Part of a small language model's weights: untied embeddings, attention and MLP in parallel.
Each number is 50 + 12 x the weight over its row's rms, rounded and kept within 0 to 99. Layers, rows and columns count from 0. The size before them is the row's rms in percent of the matrix's.

# layer 12 MLP up, 512x128, rms 0.37, rows 316-343, columns 0-127
090:31 49 63 40 20 65 67 63 76 49 35 57 69 60 63 55 62 62 47 63 61 48 58 36 39 62 61 63 52 52 48 48 47 60 39 38 53 64 45 28 52 41 48 44 52 47 48 54 32 56 47 54 23 40 68 42 23 47 63 26 66 45 52 44 46 40 30 31 69 49 49 48 52 61 59 44 41 54 49 43 69 75 41 63 48 52 40 57 53 66 39 34 50 49 39 51 39 43 66 66 54 49 32 21 38 54 42 38 49 61 58 48 44 45 70 46 76 50 53 59 42 57 21 51 56 44 39 45
095:69 50 55 54 51 69 44 63 53 64 58 42 64 49 61 50 52 61 42 52 56 55 46 50 42 50 55 32 48 70 26 52 58 53 38 64 43 65 32 27 36 48 50 47 43 62 61 20 43 58 35 51 61 44 78 43 61 56 56 36 55 55 54 48 44 61 37 57 32 38 53 38 73 14 36 42 26 45 42 56 53 48 43 70 70 53 70 60 38 56 26 56 62 29 58 43 62 72 52 48 49 62 40 37 28 20 43 56 55 60 63 61 53 39 55 54 47 56 52 51 61 36 51 65 50 42 53 46
094:54 41 32 46 58 48 61 58 47 49 73 57 46 43 47 52 39 56 15 55 34 46 57 58 58 65 65 61 65 58 63 32 33 35 50 65 38 44 34 39 48 41 45 45 56 55 46 60 37 55 59 44 39 51 56 56 63 60 59 27 36 34 72 67 64 50 49 54 45 78 43 52 38 52 65 35 53 47 39 47 73 63 27 50 58 42 45 50 46 42 69 53 35 59 60 42 50 65 72 59 50 51 56 52 39 54 68 60 43 36 39 56 42 41 38 40 60 36 49 56 31 33 87 39 62 26 43 37
103:35 42 54 42 39 59 49 67 56 55 61 50 49 23 52 72 65 33 49 50 55 45 30 70 55 52 47 69 30 63 36 47 36 30 51 76 35 39 30 25 53 60 54 43 61 45 39 53 41 45 48 49 56 47 51 23 53 54 67 69 32 76 60 22 59 61 54 69 52 52 54 44 62 61 54 48 42 39 34 47 60 68 55 55 44 46 34 62 47 52 23 43 50 38 69 62 43 65 54 46 59 51 46 37 58 45 58 71 52 71 64 57 45 48 57 53 41 55 63 47 62 57 40 36 36 58 51 67
094:51 54 64 57 55 47 39 57 54 56 55 31 69 41 36 64 39 52 65 44 50 51 42 43 26 70 49 48 43 65 57 39 50 54 45 57 44 38 73 22 44 45 24 58 53 35 66 40 26 52 58 57 64 47 69 37 54 53 54 76 26 50 56 65 61 76 53 66 68 31 28 39 40 50 33 49 74 75 59 38 52 75 43 47 54 49 49 38 46 44 45 31 56 32 45 49 71 55 50 57 49 54 54 43 43 45 54 33 29 56 38 52 59 43 59 55 56 37 46 47 63 46 47 51 49 44 41 76
114:47 56 52 40 23 49 38 45 46 56 55 40 26 55 75 66 71 50 46 36 53 62 67 68 55 44 20 34 27 40 46 41 41 59 41 36 45 45 47 53 47 28 37 23 34 59 61 42 70 68 47 35 62 49 58 61 58 48 62 64 22 41 45 40 58 42 67 48 50 66 63 48 56 56 47 44 45 47 52 50 54 61 47 65 51 52 34 59 54 46 41 70 48 69 54 50 74 66 56 63 67 62 45 60 53 49 45 60 74 55 67 47 46 60 55 36 52 46 49 71 43 39 57 38 47 25 34 48
103:39 50 29 82 38 71 39 58 57 41 54 59 44 40 41 64 82 68 40 60 55 70 44 63 30 55 41 54 42 34 59 61 53 53 33 54 60 36 76 56 65 36 35 42 39 39 59 59 33 51 50 48 58 25 34 36 50 59 59 58 39 40 62 45 52 50 59 27 44 53 30 49 71 47 50 53 39 41 49 47 56 74 29 48 52 48 49 74 49 51 74 32 54 57 54 50 52 36 41 64 48 54 28 49 64 55 54 37 46 58 57 62 54 39 59 49 60 66 50 33 51 53 40 65 34 53 44 63
091:56 39 42 38 44 28 70 58 63 30 57 51 56 67 54 36 61 52 23 41 43 39 31 50 30 49 36 62 42 71 60 48 35 55 51 62 62 55 54 20 44 30 50 52 56 61 60 33 54 64 60 55 53 49 43 46 48 71 68 36 49 48 59 65 51 34 47 49 73 34 45 35 42 57 40 39 37 34 66 65 48 70 54 59 44 33 48 36 38 71 25 64 60 49 47 49 42 50 56 55 65 41 32 70 64 47 43 57 64 45 37 47 60 68 56 65 53 57 53 53 48 57 72 51 24 50 41 51
109:44 58 56 54 30 50 54 43 41 47 46 53 41 67 48 48 74 43 59 74 41 50 32 38 38 62 56 70 24 57 36 54 62 56 49 45 59 36 55 61 44 48 60 49 53 56 39 33 64 28 82 38 55 47 57 46 26 41 70 74 68 28 59 61 45 50 50 56 33 58 31 57 32 41 55 58 43 51 78 41 56 57 35 48 41 68 29 56 47 52 33 63 50 49 42 40 58 52 49 62 41 56 41 61 79 49 41 36 61 59 22 52 43 57 63 62 58 59 43 44 53 69 43 48 47 52 55 68
100:32 62 30 51 43 59 25 56 66 37 70 53 53 52 51 50 75 43 53 71 61 51 45 29 38 47 61 73 42 37 39 74 53 52 35 52 75 69 69 53 45 42 45 64 70 42 58 40 37 48 33 55 49 38 55 44 41 32 36 36 55 41 63 48 45 28 36 81 45 42 59 42 50 45 51 72 38 64 56 39 43 56 38 67 76 51 57 55 47 45 42 48 58 54 58 24 43 43 61 58 54 47 29 42 36 58 46 34 53 50 31 41 38 49 52 61 39 47 56 64 50 57 51 41 35 67 44 59
095:52 54 61 54 59 50 45 41 50 42 50 30 77 56 42 51 48 47 43 41 58 44 62 50 42 57 38 53 70 32 39 58 53 65 19 62 60 52 28 69 50 69 50 47 37 46 51 40 53 48 55 38 46 60 41 72 39 44 33 58 44 58 20 53 31 55 59 39 50 51 48 85 65 54 60 57 46 36 57 52 30 50 61 59 52 51 59 47 76 59 42 43 35 51 69 42 52 51 55 42 55 41 56 52 43 60 69 32 32 68 77 38 41 40 52 46 41 48 50 60 47 25 38 42 71 43 78 45
106:60 40 39 72 42 62 61 45 44 39 58 24 49 48 46 43 61 57 30 42 45 38 55 40 32 60 60 67 46 43 57 66 54 78 48 55 64 64 65 56 65 39 37 50 36 19 41 39 40 30 65 46 46 51 53 43 68 63 55 29 47 61 49 45 43 37 28 57 56 49 62 51 50 54 70 48 52 55 23 35 77 61 37 41 26 55 45 53 33 50 27 63 50 49 66 54 71 42 62 41 48 33 38 60 46 72 49 65 57 58 67 60 55 58 49 49 40 42 55 56 47 32 65 52 63 54 58 49
103:38 47 52 62 46 50 60 51 53 43 44 56 49 46 41 43 33 59 34 51 61 56 59 47 64 64 62 40 41 58 56 74 65 47 67 38 65 56 40 49 50 75 40 32 45 77 53 49 51 40 63 51 50 48 62 45 41 35 35 60 73 49 55 72 67 43 60 64 65 45 43 64 47 49 57 48 55 57 51 33 39 42 47 34 21 64 27 51 36 42 35 31 47 42 34 61 38 46 61 52 52 54 47 52 53 89 58 53 62 40 48 61 24 56 52 66 61 39 37 38 68 38 37 45 17 44 47 46
099:70 43 40 66 15 39 42 50 63 60 53 47 33 28 29 75 61 46 62 47 53 49 75 32 34 45 63 55 32 49 34 35 31 51 33 63 60 45 34 59 47 59 51 48 49 70 46 45 58 58 51 68 57 46 53 46 54 51 68 52 45 57 49 49 55 53 53 28 51 53 45 22 64 43 40 56 68 55 53 47 52 24 39 44 40 72 50 54 49 51 75 61 59 43 52 56 58 63 61 56 28 51 56 46 38 56 60 61 38 68 39 32 46 36 46 48 31 34 57 42 45 52 39 57 37 31 42 67
092:50 16 43 44 62 34 32 55 66 61 53 69 46 35 52 43 55 29 64 54 50 59 53 61 60 54 43 66 72 25 74 52 60 46 65 70 66 54 48 28 39 35 59 45 33 58 38 54 42 34 67 61 57 61 64 51 55 63 41 37 62 51 38 56 64 56 55 62 42 48 66 49 59 60 52 51 50 47 56 32 72 46 39 47 72 45 36 58 59 38 39 41 55 60 43 60 54 73 72 27 43 62 48 61 60 44 55 54 53 69 54 54 34 63 35 51 31 60 62 48 41 57 42 64 29 61 44 46
097:64 59 55 73 52 45 48 54 56 73 51 61 61 50 65 51 58 31 50 67 61 30 35 49 42 39 46 52 41 74 44 24 16 61 41 59 41 60 46 42 34 40 58 67 65 50 31 66 66 55 49 51 44 68 66 43 46 58 43 37 54 43 33 46 59 49 44 47 45 57 28 58 49 49 39 50 56 50 44 60 41 43 47 58 39 51 59 57 50 45 38 52 45 48 57 47 47 30 63 79 50 62 46 72 59 41 67 45 60 83 66 38 68 48 66 34 64 53 42 44 48 56 32 43 66 59 68 27
100:58 44 51 38 30 52 27 56 58 55 62 32 49 53 37 66 44 23 79 39 70 57 65 46 39 72 30 77 47 40 58 49 51 42 49 65 22 40 39 39 40 39 54 49 39 53 69 33 61 67 48 45 70 46 45 53 32 48 57 63 67 44 58 55 36 54 52 49 35 54 51 71 58 50 48 53 49 17 51 58 59 60 58 60 47 52 39 70 63 46 64 43 49 63 48 63 42 67 42 48 63 55 35 59 37 34 52 64 47 44 49 42 62 43 58 58 49 23 54 61 48 52 32 54 46 38 30 37
109:30 43 39 67 66 61 48 51 61 43 49 23 47 52 39 85 40 48 55 72 45 44 43 51 58 73 43 42 47 47 44 46 35 37 63 46 64 41 40 47 66 30 57 64 54 47 58 53 45 42 54 33 55 26 41 40 49 67 34 62 58 62 57 50 62 52 55 54 42 65 46 31 55 51 57 71 41 55 76 52 60 38 55 37 43 40 39 49 53 68 46 36 64 42 39 41 67 70 44 55 59 59 34 80 39 63 51 44 51 23 39 56 72 49 76 57 40 41 59 64 48 53 43 53 52 39 34 53
100:51 45 41 47 61 44 25 30 53 65 41 48 29 56 44 28 48 61 66 60 53 60 45 52 51 40 54 56 43 38 47 61 59 24 48 51 58 59 46 27 37 40 74 47 61 68 64 67 47 30 57 69 47 57 51 52 42 61 49 37 39 58 40 62 57 42 74 35 40 47 43 32 41 58 66 44 39 70 36 64 69 28 62 48 49 62 62 63 68 46 39 42 58 42 46 35 51 70 52 21 78 67 27 48 38 50 44 49 57 54 45 33 32 40 56 52 49 40 51 48 44 70 32 45 50 47 46 39
091:27 47 35 35 38 52 54 80 53 54 58 50 54 27 43 53 23 52 54 62 38 53 50 45 63 54 55 61 55 47 53 47 50 50 46 44 50 53 54 54 46 26 47 44 42 62 38 80 81 50 45 50 42 65 38 43 26 60 41 54 53 29 37 38 70 54 38 43 40 64 27 77 69 41 33 42 37 55 72 52 53 54 50 68 60 42 34 43 43 50 41 57 66 47 63 42 67 23 68 58 48 52 52 51 55 62 45 41 51 31 50 28 63 29 54 59 61 43 54 70 55 53 59 50 58 45 49 54
100:40 52 64 46 76 48 45 16 68 40 32 38 45 64 52 67 60 57 50 56 51 50 46 51 75 57 36 69 41 46 49 34 53 65 33 31 59 66 30 53 69 60 42 54 44 64 39 45 47 60 72 64 42 46 51 49 53 56 57 50 61 55 56 51 53 58 49 45 38 57 32 60 35 62 45 32 52 49 57 40 54 54 44 31 40 60 65 52 50 58 43 51 53 46 23 59 62 64 44 87 40 57 46 44 36 54 56 79 62 68 44 36 42 72 37 42 49 61 43 51 37 41 65 70 60 45 34 44
105:42 48 39 33 60 56 44 39 45 48 66 39 55 66 35 61 54 54 46 46 53 66 35 38 37 65 40 53 30 69 51 46 67 18 43 58 54 46 43 45 48 45 40 52 44 47 32 48 47 29 48 55 61 61 31 36 58 50 63 56 55 51 57 36 51 66 54 44 23 72 59 60 45 34 47 45 47 56 63 52 51 63 63 66 41 53 50 38 47 61 44 47 63 22 54 62 40 22 25 44 56 50 69 56 52 76 77 46 36 47 67 58 67 36 63 67 32 46 65 51 47 42 46 35 33 68 51 44
089:45 56 52 55 62 56 45 27 58 30 60 51 45 58 76 54 62 40 63 53 56 72 42 46 42 44 43 50 36 48 36 55 56 68 57 62 38 53 23 38 40 47 66 55 74 40 49 36 67 68 56 31 53 55 48 56 33 31 37 56 32 56 56 70 40 38 44 59 55 72 60 33 65 72 34 59 52 54 66 76 49 50 46 58 71 30 58 43 48 36 37 53 50 37 50 43 43 56 45 38 53 63 58 48 80 40 54 70 49 40 46 41 31 37 40 42 52 55 58 46 30 43 37 48 63 47 51 27
104:39 58 44 46 35 32 57 31 53 49 38 56 38 59 32 63 53 58 61 71 39 65 51 37 38 46 55 51 66 28 64 36 52 53 52 55 77 47 37 54 47 47 30 41 39 72 43 58 31 51 47 49 49 63 41 39 36 50 55 37 36 39 55 57 31 80 55 65 49 51 57 45 61 62 41 32 60 54 44 44 20 42 51 65 68 39 36 84 46 50 64 72 56 42 39 65 51 40 45 32 42 62 43 43 48 47 53 62 75 38 57 46 57 46 65 28 55 49 65 53 46 49 53 37 57 70 49 60
103:51 30 51 58 69 48 47 61 35 61 49 30 64 65 33 79 36 47 65 45 45 45 64 42 31 41 46 54 67 57 52 52 61 62 45 49 62 48 64 41 40 36 44 51 78 56 68 28 33 39 49 36 34 56 43 38 52 65 56 45 45 42 60 43 32 35 62 53 23 56 44 29 69 52 66 44 67 48 46 48 52 54 47 49 48 46 59 73 49 50 52 51 40 53 34 52 53 41 54 65 63 53 57 63 55 45 48 42 57 66 50 37 42 33 64 60 50 45 85 45 58 39 40 15 40 55 43 69
096:56 32 45 59 53 53 45 32 52 62 49 54 47 42 54 56 46 40 41 40 59 37 71 61 34 25 38 34 61 23 48 37 39 58 61 50 67 61 49 57 42 58 54 32 27 46 46 66 55 56 50 61 77 51 59 52 49 25 53 50 57 54 47 18 65 51 41 64 34 43 39 48 57 50 63 45 48 53 68 60 41 49 40 55 51 50 47 43 49 40 42 50 47 62 50 64 34 42 72 40 54 39 55 53 43 57 55 63 49 20 50 97 71 42 55 52 62 41 69 43 46 22 54 45 61 42 39 54
099:66 40 41 58 60 45 51 58 36 56 55 26 39 63 23 57 44 27 37 43 42 53 51 58 43 34 46 64 59 22 43 49 69 36 56 63 56 52 25 57 60 56 49 35 39 59 46 42 44 52 35 37 53 50 59 50 74 48 41 45 51 64 60 52 44 81 38 36 71 27 52 72 43 71 34 54 69 49 41 51 51 58 47 35 37 42 41 44 50 52 52 58 34 34 60 70 38 66 57 42 40 48 65 62 40 67 43 58 63 37 71 40 54 56 50 69 60 58 54 37 39 38 50 64 62 46 50 34
101:53 65 71 47 51 52 58 54 73 37 49 29 65 45 31 66 45 32 57 49 42 56 38 25 50 31 47 50 60 73 60 59 43 53 38 38 49 66 53 57 49 58 63 48 49 59 66 51 51 38 60 72 47 45 55 63 40 33 41 50 29 43 43 38 50 53 78 67 72 64 38 39 59 60 41 53 35 42 09 56 68 59 51 35 57 38 39 55 48 55 51 53 70 50 45 27 45 38 54 49 50 49 57 60 48 66 38 40 39 52 77 47 40 53 38 49 43 43 31 59 67 48 44 62 53 70 61 60
# layer 12 MLP down (transposed), 512x128, rms 0.365, rows 316-342, columns 0-127
094:59 70 34 49 57 37 18 38 44 28 63 66 56 58 69 61 41 52 57 48 63 40 38 64 70 48 52 40 33 39 50 47 54 45 34 35 39 43 47 50 70 31 40 48 43 40 43 31 25 57 44 64 50 43 53 57 50 54 48 69 44 29 55 48 34 57 49 76 53 63 55 33 27 33 72 39 49 60 36 39 48 58 49 40 45 62 52 32 62 66 56 28 69 36 46 52 41 37 37 50 48 41 59 63 62 53 17 72 38 42 45 45 63 28 58 50 57 47 50 47 47 46 50 50 48 49 53 35
094:35 54 49 36 51 30 63 37 44 37 46 59 44 60 59 54 61 48 42 47 46 39 52 53 46 62 52 42 48 45 62 64 36 40 38 50 66 51 53 81 50 29 59 53 23 54 48 52 51 44 53 43 43 67 34 60 41 57 54 59 35 46 34 38 54 52 46 67 32 27 49 52 26 33 46 63 64 77 51 28 67 36 61 30 34 80 44 45 43 70 77 48 57 60 69 50 38 59 56 70 42 45 59 50 82 66 59 41 53 34 27 42 54 50 52 46 51 31 55 45 56 44 46 47 49 60 53 52
092:68 38 75 63 49 52 51 56 51 48 55 53 58 46 31 59 46 30 71 58 37 54 35 53 55 45 47 23 53 71 60 45 64 48 45 85 62 67 62 37 60 35 62 44 38 42 45 42 50 43 38 38 67 62 49 59 55 60 49 51 36 23 36 60 49 44 54 46 72 36 42 55 48 38 68 58 44 42 51 64 51 29 74 46 50 52 57 40 35 58 43 52 54 51 25 43 51 48 35 56 35 43 24 47 39 55 65 54 36 50 79 47 58 59 31 58 72 60 52 60 57 50 67 43 43 66 53 63
104:60 52 48 37 65 60 63 73 47 50 47 47 50 41 38 33 44 51 46 42 60 46 66 54 46 44 46 51 80 33 36 28 50 40 48 38 62 64 43 60 32 39 68 59 52 47 23 44 42 40 41 43 41 38 66 57 78 46 48 36 61 57 65 53 51 54 65 61 35 60 63 50 55 31 49 79 36 50 57 39 56 53 45 59 55 72 48 42 48 41 74 46 52 58 77 62 53 42 46 49 52 50 34 37 41 54 35 65 63 33 41 58 43 53 18 20 67 57 38 40 51 34 58 55 56 52 38 56
097:58 47 58 55 68 55 47 60 71 50 66 64 62 71 56 45 53 51 48 62 50 31 40 30 34 60 61 41 38 56 64 29 61 52 47 72 56 55 42 49 48 47 45 63 53 40 49 48 59 32 52 71 54 64 62 53 72 48 63 52 43 77 35 34 67 39 45 58 41 48 55 43 63 60 58 56 55 77 49 43 27 50 47 54 37 47 47 43 28 41 36 53 53 61 58 68 45 61 37 59 51 30 57 48 35 49 60 46 33 38 57 39 70 37 26 39 54 35 58 23 34 45 70 37 46 57 79 51
108:39 56 61 34 52 45 57 49 45 76 37 38 43 34 46 65 75 70 62 42 35 63 52 64 44 61 66 45 49 57 41 40 44 40 53 35 47 56 34 43 18 37 41 25 59 54 37 34 51 69 46 31 62 63 52 60 44 36 68 47 46 35 49 49 60 47 71 46 55 67 39 46 40 46 40 63 56 61 52 46 35 41 49 53 54 62 44 31 49 73 56 74 57 49 65 39 51 40 50 49 47 49 67 48 58 78 48 50 45 44 68 25 73 42 51 29 46 56 46 61 41 43 81 46 51 50 48 51
096:48 54 59 51 57 45 48 54 44 71 65 82 62 48 51 36 65 57 39 34 30 58 64 55 62 40 49 58 47 43 61 49 35 55 84 54 42 57 55 65 35 52 65 54 56 53 58 44 63 47 37 58 63 35 66 52 49 41 62 58 49 35 36 37 69 41 50 62 53 61 46 55 27 49 57 56 39 36 53 45 37 48 47 54 37 76 59 51 70 62 72 50 41 59 57 66 62 47 53 63 84 44 56 57 53 66 43 38 43 31 36 50 65 66 23 56 41 49 38 51 39 60 32 44 76 40 46 41
093:74 53 65 46 46 32 47 63 42 41 68 56 49 35 32 57 47 41 59 51 41 54 46 59 37 65 70 55 75 48 60 52 39 50 54 63 47 62 43 39 44 36 42 65 45 68 50 69 36 64 55 49 56 51 67 70 44 63 50 52 69 51 71 73 49 50 36 45 78 51 35 59 56 49 45 66 48 51 34 61 63 47 51 77 74 30 42 56 55 60 72 47 55 48 32 56 59 46 40 51 52 43 50 44 59 46 37 57 56 54 47 29 49 31 52 42 56 13 52 45 50 54 63 41 50 70 79 47
103:49 66 43 59 47 31 49 46 40 55 27 54 55 55 59 71 53 43 53 38 31 64 41 58 78 41 65 62 58 35 45 35 64 61 48 63 41 54 56 52 51 44 39 67 68 35 47 47 31 61 38 43 21 49 47 73 54 51 68 28 68 53 44 63 38 54 59 53 54 56 48 53 36 57 54 44 66 38 51 51 52 43 50 71 60 44 50 24 47 62 54 54 43 82 59 38 62 34 40 48 63 63 45 24 63 40 48 54 39 41 75 48 32 59 44 33 39 65 37 51 50 49 40 47 65 44 43 27
101:60 58 54 58 87 71 58 48 65 57 64 33 58 37 41 21 47 50 61 48 75 52 42 36 51 34 47 76 52 69 29 58 24 53 72 51 56 52 54 37 52 46 39 41 65 43 39 51 57 47 42 34 56 34 40 60 32 60 59 54 77 48 57 55 31 56 52 36 50 48 48 51 31 68 43 50 62 50 62 60 41 37 42 38 70 50 36 37 54 63 56 60 46 60 59 64 53 38 50 58 36 75 60 44 81 37 57 44 58 47 44 47 46 41 73 54 50 63 50 41 46 47 57 44 38 52 56 49
108:43 32 62 41 49 52 67 38 36 19 64 50 43 52 61 27 45 59 48 33 59 66 52 49 43 57 45 46 42 48 44 77 63 34 42 52 70 49 46 61 51 25 51 41 45 47 66 47 39 60 55 30 54 34 43 58 67 53 56 66 25 57 32 69 47 46 57 32 46 42 53 50 66 34 35 73 39 43 29 40 39 50 57 62 52 51 49 35 65 58 47 61 61 45 54 53 51 56 55 46 51 22 61 43 38 52 63 48 36 48 66 44 56 57 77 48 44 35 23 55 37 25 47 42 59 34 39 53
110:71 38 65 36 40 74 55 39 45 26 52 46 68 25 65 46 43 52 41 56 69 41 47 28 30 48 41 40 30 59 32 62 71 47 48 36 32 53 43 38 73 36 50 59 54 42 49 56 42 56 56 58 46 42 48 65 49 26 49 54 58 54 69 22 61 51 61 31 45 61 45 50 58 60 64 44 44 34 41 38 44 63 57 55 53 35 60 47 60 53 47 39 37 47 50 66 57 46 69 59 40 54 43 55 47 42 67 34 63 74 37 65 47 30 58 42 44 71 42 63 55 52 55 60 23 45 56 41
107:46 34 59 61 50 53 56 38 41 74 63 42 62 43 38 39 51 46 55 54 49 55 39 59 29 52 65 57 62 46 61 31 72 64 59 29 61 53 70 49 51 46 65 51 37 61 57 59 51 30 45 18 34 53 61 59 45 55 59 55 55 63 43 52 51 50 57 59 54 36 52 61 51 41 22 51 41 49 23 49 44 30 69 66 72 48 51 50 68 41 48 44 42 20 25 27 44 38 45 40 39 39 52 69 76 48 48 50 38 34 41 53 54 45 43 54 45 52 51 49 56 60 52 53 74 23 40 41
102:71 51 42 48 14 48 63 73 49 39 49 61 52 53 47 43 48 69 67 66 57 41 78 55 34 43 43 53 59 48 67 63 50 57 47 53 56 54 64 63 43 36 58 55 54 54 42 48 48 47 70 65 42 54 58 56 61 50 48 48 31 24 56 55 32 45 47 48 60 59 61 38 43 60 43 78 23 47 61 53 53 38 55 42 31 47 70 49 54 67 75 48 38 75 50 59 53 51 74 35 42 40 67 60 50 68 44 53 47 51 42 58 56 60 71 28 38 28 57 41 47 49 46 54 59 33 49 30
099:54 63 43 21 51 55 44 33 47 66 33 43 63 49 41 53 59 34 61 48 31 61 63 78 56 57 52 23 53 52 47 60 49 44 62 49 38 43 44 55 73 35 26 55 47 48 42 65 58 47 71 66 21 43 53 35 61 65 60 46 26 68 43 42 52 48 40 50 40 43 67 53 76 48 40 54 47 47 45 52 64 37 66 34 41 64 31 34 48 59 47 53 45 45 43 54 66 37 48 43 53 47 63 59 51 64 55 51 51 51 31 42 60 25 58 23 37 46 51 58 58 50 64 62 56 30 71 53
098:50 41 28 63 60 44 46 49 57 59 66 59 31 49 53 63 71 67 50 39 47 41 47 57 34 68 58 68 65 39 64 67 66 45 76 42 51 74 61 61 37 36 46 60 68 63 62 71 46 48 31 53 59 63 63 63 37 39 56 32 58 57 38 70 41 54 34 38 49 54 50 49 54 39 39 45 60 59 33 31 51 41 63 37 57 61 47 56 45 57 29 47 48 50 40 50 35 49 67 64 67 34 53 60 46 45 37 60 37 58 37 44 65 57 34 67 21 42 73 65 35 62 61 44 47 49 43 41
100:55 40 85 58 37 67 62 45 36 52 55 19 48 55 70 50 30 42 40 44 75 41 68 45 26 57 46 46 35 53 53 54 52 39 51 47 55 54 58 49 37 58 54 45 49 49 53 74 47 56 49 24 49 55 44 63 53 55 45 45 65 77 59 37 40 45 65 77 54 55 47 22 56 33 44 26 47 48 51 37 52 48 46 60 60 57 43 28 49 35 50 67 49 59 61 42 47 60 52 40 57 49 63 42 46 48 48 43 39 40 58 51 45 74 48 68 48 49 38 76 54 57 38 80 44 51 54 72
108:52 54 59 44 50 39 60 45 35 45 55 46 49 45 42 52 51 36 37 41 63 47 48 53 42 66 19 68 49 66 64 44 43 40 59 51 50 41 36 51 23 63 48 56 60 72 68 44 47 64 65 48 50 35 36 61 67 36 51 59 50 37 62 37 56 36 48 55 54 49 64 41 52 50 40 48 30 45 59 34 37 51 37 53 59 72 20 47 35 82 69 40 64 63 52 69 57 63 56 64 31 44 36 65 51 49 23 46 51 61 31 76 59 42 75 48 48 49 55 42 52 59 51 66 60 38 58 68
096:49 46 51 50 39 36 55 65 30 50 68 66 55 34 77 58 54 53 56 73 39 65 29 41 50 40 48 49 41 46 56 23 68 41 53 38 26 46 36 65 61 49 46 61 20 36 48 41 35 48 56 39 46 47 46 52 39 31 45 47 59 58 59 59 63 69 31 42 51 76 53 55 56 52 39 60 56 32 63 39 43 38 41 35 56 55 47 36 50 48 52 45 57 53 26 51 63 53 33 47 60 39 68 41 65 56 55 39 41 46 50 43 67 42 46 47 35 63 50 53 43 57 62 67 49 92 56 36
091:41 37 45 32 53 49 54 68 42 41 53 64 45 47 60 39 42 54 50 43 45 58 57 57 59 62 36 57 36 38 56 51 63 70 55 55 47 58 38 45 50 33 68 43 68 38 68 52 45 48 50 34 56 35 39 63 66 46 56 53 72 54 38 49 61 25 49 41 21 39 36 38 60 44 39 61 30 74 32 68 74 45 50 74 42 63 47 52 68 53 56 40 35 76 43 49 61 35 53 41 40 39 58 70 51 46 32 40 40 68 51 40 48 63 41 60 55 34 41 34 47 53 78 39 46 30 62 60
094:62 75 56 32 48 75 39 57 56 63 58 45 40 46 31 33 60 37 43 41 54 55 59 47 31 46 68 44 39 42 51 71 42 49 46 60 54 65 38 67 43 33 67 49 57 45 26 37 52 50 46 32 32 44 49 27 49 49 52 52 52 23 42 68 62 46 42 48 67 47 50 45 32 38 53 54 53 60 62 42 61 49 62 75 48 53 52 71 42 35 63 37 28 49 56 28 37 56 51 36 44 58 27 46 55 55 37 46 32 31 43 64 48 48 49 78 70 56 33 37 55 38 38 54 51 51 50 71
104:51 66 61 44 67 45 48 85 64 65 50 39 56 36 54 58 59 37 59 43 70 64 56 41 68 37 40 32 53 60 51 44 19 64 50 51 40 60 40 57 60 54 71 55 39 61 30 55 24 33 46 58 64 49 40 35 55 66 57 41 62 51 53 49 54 56 75 64 56 61 67 49 52 45 49 41 52 60 33 66 50 62 60 15 73 60 43 31 49 40 49 40 45 59 59 64 47 49 40 58 36 54 59 50 32 47 47 58 46 38 52 50 55 35 63 52 63 66 68 38 63 60 58 54 38 72 47 54
096:37 45 43 41 50 58 78 53 49 57 42 20 56 65 62 61 60 60 32 60 49 59 69 48 52 52 61 40 62 40 18 58 49 53 57 59 57 33 40 74 34 44 57 61 37 48 56 49 51 57 31 51 39 59 53 44 32 55 56 38 48 29 37 39 40 40 56 14 66 60 44 34 37 56 61 49 41 58 56 39 46 44 36 58 48 53 56 60 36 54 52 37 44 44 49 47 62 67 50 42 44 31 41 21 61 48 34 49 50 51 57 31 43 32 59 63 42 62 70 28 53 69 34 61 72 43 55 53
100:57 34 27 40 63 38 46 60 51 43 49 45 52 56 50 62 42 43 58 46 57 43 57 71 65 23 59 48 54 31 31 48 36 78 53 61 71 47 53 57 27 43 45 39 59 68 40 46 65 37 52 66 62 73 44 55 39 51 53 53 38 45 42 23 47 38 45 37 69 54 56 63 50 53 48 62 52 25 52 62 37 47 62 43 56 36 55 66 46 48 67 56 42 45 41 59 40 36 62 63 60 47 46 48 71 72 53 36 41 66 51 42 34 66 32 58 32 44 74 68 63 29 48 64 59 55 58 58
105:51 57 65 56 49 38 59 62 40 46 45 48 45 59 48 43 19 88 52 59 47 41 66 20 45 54 52 28 76 65 57 54 62 62 76 37 59 59 50 62 31 45 54 28 46 62 45 28 52 42 60 47 46 66 40 39 50 61 74 55 37 39 56 56 44 48 65 51 32 57 52 54 59 55 67 49 44 43 50 35 45 70 51 37 41 41 66 70 54 45 44 60 47 61 50 56 52 46 58 51 42 53 49 39 42 42 51 44 76 63 62 22 49 55 52 32 60 47 35 74 62 46 28 53 51 64 53 49
104:39 54 58 33 53 27 64 69 64 54 60 55 38 70 44 57 60 58 50 75 45 47 60 48 54 58 56 38 67 61 62 54 46 47 47 64 65 44 33 76 57 42 50 61 59 62 43 59 52 56 59 32 38 60 41 50 79 43 49 49 36 45 57 51 61 61 44 45 46 39 49 40 46 50 49 46 36 62 46 55 75 57 47 31 56 43 56 34 64 59 70 60 43 70 23 57 10 71 42 57 42 44 51 74 44 66 50 51 43 61 38 50 40 63 39 45 39 49 67 36 43 45 36 53 48 67 48 26
095:37 65 52 38 59 38 59 48 44 47 63 45 71 22 36 46 51 68 33 36 48 52 53 57 51 59 29 39 49 56 44 50 49 69 44 32 61 30 57 46 50 38 48 47 59 56 45 51 38 55 56 41 44 51 45 61 49 70 47 50 43 45 47 49 60 45 41 52 56 59 54 37 70 54 40 54 41 40 40 52 57 56 39 41 77 60 35 88 64 35 65 30 54 49 46 56 43 39 62 32 45 27 37 62 64 43 30 63 40 27 40 28 57 55 35 26 48 35 48 72 46 73 63 40 36 36 63 45